config.toml
n_layer = 14
d_model = 320
n_head = 5
n_kv_head = 5
head_dim = 64
d_mlp = 832
vocab_size = 20510
activation = "swiglu"
norm = "rmsnorm"
norm_place = "pre"
norm_eps = 1e-05
positions = "rope"
rope_base = 10000.0
rope_fraction = 1.0
qk_norm = false
attn_scale = 0.125
bias = "qkv"
tie_embeddings = true
parallel_block = false
init = "normal"
init_std_qkv = 0.029
init_std_o = 0.029
init_std_up = 0.029
init_std_down = 0.0
optimizer = "soap_variant"
lr = 0.00401
beta1 = 0.95
beta2 = 0.95
weight_decay = 0.096
lr_head = 0.014
grad_clip = 2.0
warmup_steps = 200
schedule = "wsd"
decay_fraction = 0.723
decay_shape = "linear"
final_lr_fraction = 0.0
batch_tokens = 262144
seq_len = 384
doc_mask = true
train_tokens = 860800000
steps = 3284
dataset = "wikipedia_en"
Each number is 500 + 25 x the weight over its row's rms, rounded and kept within 0 to 999. Layers, rows and columns count from 0. Numbers have three digits each. The size before them is the row's rms in percent of the matrix's.

# layer 4 attention output (transposed), 320x320, rms 0.0772, rows 158-178, columns 0-159
093:460477497506504524513548526505495477561512482499536531517500484492480534487486515499484511511470511507465455477523491482532470515519526516498482479492524478447508518505537468460499535485531500515498530528549497502494501514478486507457506522502521477474522511483457492512487488541467471475502479498433521497501502508531496520481505477515497492484438490502496544490487441507527525488497515523494516498519489494494482533482512466538521515442528513537457527483500510483510447462522491
093:474461525565501460453526530466545484433487488512520475478452503485502507499490511485555538526524517509496475536496566510525492488497521519513545497453534527491495540486448488509489500514505502513555491488524499468487507495496504540497474491498511506484469494501492526518507469513482536437497482483458486502495514526534493461478471508480524490503507488510497473503508524513443536537450512465524452503541483489472512524486489483533496524507453442490547527489502485509492505512480535
098:468469526500487489466492543595515468495476497525498482486533506533496529484525477537506512514479514531500490523503482505527497545570512519520471486486525499500499449510493487484502486514494502520469483497515496518487490505472509523537460547505487519500505477503495496495486482516438462517512464493501468470517505515542488480498496516505533518483512511507506445551469524548516507497538501505466476477476488514500528510507514512486483487466533567476469489537473514520551519506536472
090:487534500517529502511462519448525517491539483502481515464479491487524508447511427508481533464536480483549529542487473516523486490486488500521485513485522520527537494532544504461484486506512531526516485512508495473471535545503525473507494519519533508467541494507489497540515487517494530513505522478514516509482510482482508521460508548518505518525515530474489502479484503487499509527543512466468469538499505513505500527486540501510488525500509484516517497480537503496515493510500507
091:527490514501505471517463559525462519509533497516602538477507483497487443538483472501467524499502488527511503541487494508490497528475477475483532509469509514463465483485522535486493502526469438486502548510487555514480496495476540540528535491484486499548523485466475484497451494522533523498518512494495549499513494491524532524483486488472559493480540482471508507516466480499492472451539479536496507534460522547468489496518498499507476513543505495489532500472486511457475481499505490
099:521501544470507486482506521533489522499536486529528511490546448466471502537512477529518513543485496516511497464557506516511546553542461535502517483512489477487478493506488500498527484466506513505478507480465489510484485540513501462503535506520531489527512475493475443469502500511528522521516476540525532472498518497505454496480532474529539490510516509447466507538503515518514484491466499476512497473498545491511489495449522499486530474558490533501512507510485495506483535452534509
089:574514519496489493498503500508498512501489460506489509521515503518486567499518487505498517473516539488473478512484493502484481543486471489518476512488467546466500515517510515465512452508459499499460502510434539520493517483539522517516488531496515471538541506525539506479518501490553487535520476485490504491435479473505505456517517513490492483516505514481552509512461505434432539490469525537542519510467506518515526473498489507522472519507473502502452507543507452506505527518487501
090:454496511464492507481506503464492496484489481487531479457507523547521546507508510493517498515511462516515504485479479505533529484452481529514473499479506541460469470485531513534494537502491484493543482508515528506482480489529503495486483471501503480492487525461477452528474471508470442482506498498482506501470486526458497520457517478523449532562494451482492458497474504511529511502477490457515548535510505458500471511456497510486503476562501452512441528505510503503471473498468482
088:520501504485489483542491511516509507496486465508514508507525516520507534517454487481512520509488510535548523533493476527489514507499538524474537493553458508556461502475519505492461480467503492484464469495480491516505475501488487509495486554491523445550468494535503490485492531521477496503475541507491454442498497465489511491485504479477520490521520534495500570499499520468497531491508521477507517472482467504483467474505544535525511482499546489528478493519525521460473469537540498
092:504548502499562496524529481437477515498521510484549500437518474482507506479508509526510509497475453465493495505531481437503467502487500520490529513498544513466533509521514491488521493507514538517489476512476504480494521470479488536511527456504532529553487551499497492494456496476511528521521475483518501479541498530504465462503499474528524514505486508470522485503409480523466518495481496532501546441494489521560519471500521510509550501479482485498492501495531490557507505465544499
091:526474454450521481468513453526525492542484544467511504510492487505491516514501500469470520486495477532513551484501464500548482490470520513510479523523508490515477532513515492519509452527536534487501509484506489459534487508512500438530502514538514518481522509491528520497545507468510528486458484526542511445472500491519528480457498482546523518472446477495455518502535464505545510500503526515515467498491484512465507507493511484507533444543533521504517477549535482447445519522494540
091:482497476544485539476477516505494485489488478466491532530538500499499504521542441516490535507470515453484499508508491412478463543489530489487534486486475549508514504513445481473409515497461482552499477490522511495511510482494508464484501494452521500497516484486511529484545515504529470555531502551450515468488518498520477502499486489498508500456497509508479513527520489480487508511538471486490526539546486504518550507477488526488531484512528495495538470454502479519487522527497514
092:462511541507537509497494573525480510460503498539529467533502493472527521459515527558537487465529508504505473526516508458502515496535461486479532476493507501514530534547471530546543545501529517514503493530503462506488495475537494509494530491546489492494495442501512482518481492521500499499461485518459512492486515514471485493529535494459538465496494448480489495520501499495522501480519513538454504509522490470492519501508530530496527501518503481461479549529483520526538461497483518
095:488486510490512478539494508526517456483500498517510523542505466531533491497492518507491465513494477479492488528473520509498501483513508492484514516498510504509492465489468484481478527464502477433522521480508471476550510488489501509542490509555510518463523495512491493512460512480501504533504485460535440487528483533500539494522480480536476497488502534530500484509527515509475519485501501480535482459540483501445480531547486465512559529486534545513491480471475517509501492534532483
094:507504501508521515507504490507481477483506535521493474496518466531521519520537452494476507510470473548485488505495493475477502510516470496494556539473537540506464502531473540483466472479468566454492483479488540474484504506462506484472527474489523493562504490518539470458515504473542494503487515515510506525510508513519493480509514507508493462505487536517484455515479497478516489510448491535448451504513539475502533496462540524489505481474521485487520509524484504500528508494448518
093:475486576502434485474473478525538463471498488504482467481484474537509475527487471518487484502517539479513538541530518467486525505530477480524510491508491541511537489501537528475499470465538495479533538489506495537489451507479520519468482490497465504493494498528472509509482507506473522494501494488446522515519458540484510530492510472478523465488486502518555527488536463472481506489462494543528505506503496538498549468492477480463540494514491480482515506500489514472474483477502468
095:468484507492519504510508492523522502493520503489520507468531514435499468450476516496497474527537494476512517504481509519501500509490487506451525492504491528471513508498481509528524505488493508445554496458462532457520453438502490508483482516488483513554506507512457529505500529458492492524492492578476492495503548470504500488500532555486530524533490459466486553458488474486518471490492494490515478528528523480423510514527484486492482515497473512508490523517478488535493519490514491
096:495458527495520495488490502500535498514471506502482511514491532517498477484493486464520512453483504504457534507512524513490528529470487459536487513468499503523537477458460472508560484520485471485522455529536523549497484483462496494465500494502502552480532525473444543502510526527508498475521517475472447456536522507505487504432513516493497509460483518490521499526522505475482553478475502512484487479505543529491510515499518466497460488519535516510501517507547503511499528486526513
092:492457507524537519480546481522491552495465480462560519542481463442491497458495497489534491465516536495503530532493500511502470487501448474494521542474487535508508509513533511504459476470445481516530497525512529486463482484495490490513554504482471508506514459466474531511511481528472512485519509485503490501447550482492509480478492489539521516519481504537522480473467514491472492516524496510498452484527477516503520487529500486498507474490509493510477522474509507489472475498499487
090:430526474466485502445504476454501476495544474530491508514499520517482492497512481519505526516499542492501472469557493452486529518556527500484523531481469490489501498506523536499524475497488534517546486507529501469459428514453497482529516499508462481470512516462510505477489471526505513528476530461521480513455488474459480471504517553487511524471494491487446481478494493525512528489492502474492481553489496516498481516480532541508505528494545477460496519446549523485538482500476488
094:465486499515523453546516499550509514497537520532482493462450548464450519496476446462531498511503530491494479525497492520499537484470483536540462471515520528470523480499510492484492511516529501470491456472475467519501470536459502459494487468484533518528470507470464505490506505454452515529506502459524491489459494486502497434458506452450523472492479457524541511478490493500524501465541498511507523489483491489507470471494493420468518503516522458488511463484494497490554501506493512
# layer 4 attention value, 320x320, rms 0.0846, rows 159-178, columns 0-159
098:503514503482495499518497571531488508558520500473483527517489516512457508528475481505517502527491510472486537491476491564499493489487501495476528541463545511483491498519463517487476480572537486497505506499493491524511506488483476514560490486509490485484462499497499484500470472511501497531504466488539502470499461505470526479457534455522509446514520498492486544505523499413515505492498512515482500503438490494515458489508483506479505489518488498519490545559546530482451464448467460
097:483460492492560493535512485515537509488482526506539506502488511473507503503543531514459507492445478500489489493527476451528495481524528496498521472547478506528487502462514529509496512501510527464529553554495538525508516458529496509470489503475462484482490478474516516474536491520492510478514531530540510551507503439493461531528501523471465509504502473443454517515501464476443544512506520523510536463456545494482505489480499542534491507536522488505544477482489487489467462510497481
097:458492494460520491481441538495493490529481472434526474496499491493519485526524493502499500502509508492519508444548469501504502550486530459565506481508527514472499477554510493448438530524488493502483447495485492502490485555503476501493487484493533498494486470484461477493520504498510558498495469490460483460529454497493523474502526498476505492483522511521476518517500496504489484506477445511477466507512502487477531495441523506493474499461553488507511528524502518516447548513443511
096:496554496548515477503486444476509462490464478474495454489473506519532511496546515455513488485530483487498509485484518499425493517475482502495530520475459519507529462478552475534482527473477453521487479472529487495480499521472480516480470520499516487516491513437478481486469536505514517522556520479465524474461538504543538488551467512506462469528521498512501480482500526505530507439471516477488510467506516499501533512496499483527482477510487507522535511503468517474490470496502479
102:509500509438525522523538481469494467489515480516514507510462496482505533461502488511487490503511487510504457492538481501477432484490485489505500510507431529517474510528491505513538526486502468523491518505475525475455527476470497497493495522503500493502496492501514515505480500513494476456511491551466504551507501473498489524539531491495501513510477499485491464491471474527534504505499506498456510498553514493468488521518526502419459461531526502508456519479482500494500469522487442
098:469493512504529499480518530511502473483505459506539515540476458507498489425496472511508503497495499482484494544551489478501519501512474481481527515462494491464514492516503520528511550538487509517495468490545481486535522533447531514496466496526474466531488492488488503529536516456498531556528493502492534546516490503504477498497483553559491551549542486474463476505498527502514445486470476428517519496551437470448487480506513486498515470497503495484523501523494491493527512506527498
100:480501488533488499485503467486481541523505477516488480514520536555511450530522535521487472470522478481516532456531462511485526553522493503500512513508504491525499500478512454453485505524509544509545537478455502454519522510520511461534496460511497522508465482518497512501522482527484528479483478493509514467507490504498497510497489494568516475475481488489530487490482470507492502483525503475504467541501475484516531498502526503481541494502529513499517482490487523528499508483499496
094:497464505485460528515495490457515500503545495555516482523505484440536448457507521530455454504527503503523484502497507486500513500460484463549470476473471453502488499523492552517518520483558503504521458475498490507485471505550510523476529483535516533496473481505523512495501469456500453470476463490471534483464508491532511540518481491509498524530485469513528482505501496498470493544462465441493498521481502486530492489485475474495510515488495490513580439450553517502497515488508515
100:515492506529519520481515496521470500502468523521523494527504515494483531508520488466471532471471504491474529496548501500487507479476492479498547436490491479523495473475478525502484496499477537507523492450488512503493474477445498523487511487505539500472519497538537465502523504466500496453481517504540488493482496512454526499499480542502469508516532512446511479465497514507533478453497496501481469506489549481503470494493538468512525493518501440540510503507502493493437523511488470
094:489488481488516489480519490502484505461514492467490478512481479514513493594533543490518472461475485439497496487497459520530509469580499497537476492507531528530541511546497456515483493469524513516535484476505522477476499557504516508472512461464513528504523522495530502513441495531524476517419529508490503431472513531475461516504489502462462498524500500496512482497448499502473465505505529511448494523498487478492497536542491456475457509503521472530505480519485483527481511501506529
099:487520544494512498513505492545495508466526536489494515508470500486495498487517482511501500537515505487489477483540501561476487482512502408453497539523497458477499474535475472482512559563513486495514484505504436517513498489533521527535527486519461491505535481492499423501493547532512487550525489529525530502497505498494492502512542455505537491513508524517527491522506534421530496529487516490460512471523484455437495506478520531548492522508494491506514526528487520511500478482524488
097:556504502510508525483486573509542553495490503495519501506525501498450500517520515490505519498469479501491551480513493548410464510519489495500533492507458521548473496497508514494467476514507507473480432484484505523468521473516519462516503512514488506508491498512479501450492514508481537492536467537521480545483463516504543509460453491511526494500514535498525459493508527503477479469462508532493509535490530473511504499533512515490517488518451521479482524515454519474470508503493487
098:509487538488440478519456484486526516524512499491502524473492527516492490529516511491496474527478505525515507477512527468513523487529475486496474492487508449482498472505505511468489482497538493451464517553510519480512473512492484497451477472461510506523523521496503503539467497545477563556531476500461505480496471523509521494480517488495502461496471465497516504523473488469519504522495509495489504476507524541515502517495498471515501481481493491542514499503481470513507490460477482
101:511478507531562446539513502527541548463527509486531488509490541474532499523502542534508534524477443481464510472524523530491550519478485460499481481472499470469485530531490506480498470494511514505513522484510495527505494486452520504525510520495511498506536487503468438470483485506471533495471462528504505507469514511454497502476536498494479510512539491456485500492487516494509515502507478507482500458509480478489516469539526474541506486506519503512527482495504513495462498455537497
102:487508524544552508497519477526444494488466494493503552500522524483517466465489455515508468504560485527519465489489484520530522487484495500519509532521548515475508516458541508523518527490476506513501534518512486516470549422522518495525488500568482492513478523510497509513543468488505508549530471491476504469474477488542461518521473508475483521510472503489508472520458489538470512448456514501464498501487566483531503499506485488473495486559490475518458506463507531516480445533494532
099:537496530521486489525512521435512486485453529476513492499484483514498479512533523466475522518523495513482485523484525516497501512477492505478531507496455514461447537474502512518488499505489493515502469441500540504498535474490539509455531499497534496512514517536502467502464494500484466498533575514546520500489448537461530510432515506508484480479486518452525507485538487503479464498491485517515445511509514473506540484474493482525492502445498524509507516496485532465469489517486509
099:460487455522511474470496454488494496519559546513455517512461504531479528536497505493489480508493497463505504459476508483453539469481499507515502497497538532469500502458498537474506529474556494484503480507473495447474508521508530468459482520518484475470466501517495521526501509493454502509499482555480552499530478462521449482490476537529495482493514528524491469539524491540489490486522514498458504520534507485494495487526475546533518508533494488456536483512529524524501489496513480
103:485517505493462488489452530512518508513548516478463477493475511534450535517469489503502507505506501477514510488530505508452512477523504474455516466469511499483479473500526534481510480513499509436491527498530553481529523550473478474445497469526558533469520506512513510465478501508533478528446500443544531524465512523512534493518509493543506471529542519513519505518518501465460541518459466491514509472488474511462535495489501524553496524447509453521495503476500523486505502512516501
097:509510522518554472439507447520527498494529499451532482507515532528477462491524516518483476507459521484518500513526508481475488511504506489510492525481500529501505474447505489502527513480511514504489449510475469516515516451476531519504496483520524526520509510476470525491526492521518506507522465503539491477463484504485510488513499471524483528521512539544539521459513505497509508507505520458490508464456470473522508501445512475490518494490466475499519528523495494545462452484477489
104:487500477478452530498472510488518511534489474494458493484520512518492483538519499538511488482517525501523535499501519465470525504459498497515508491471487526517534445491535488477468490512467494478541480510506514485499509479501471469498457488459465524499512425502496509522471481483541516477483474475496480467506529481519479517501472461512441471516493436513513496485509490488513471522486464470453506503530507517514542494505529474507491496524510527494490513509550517492512513468492451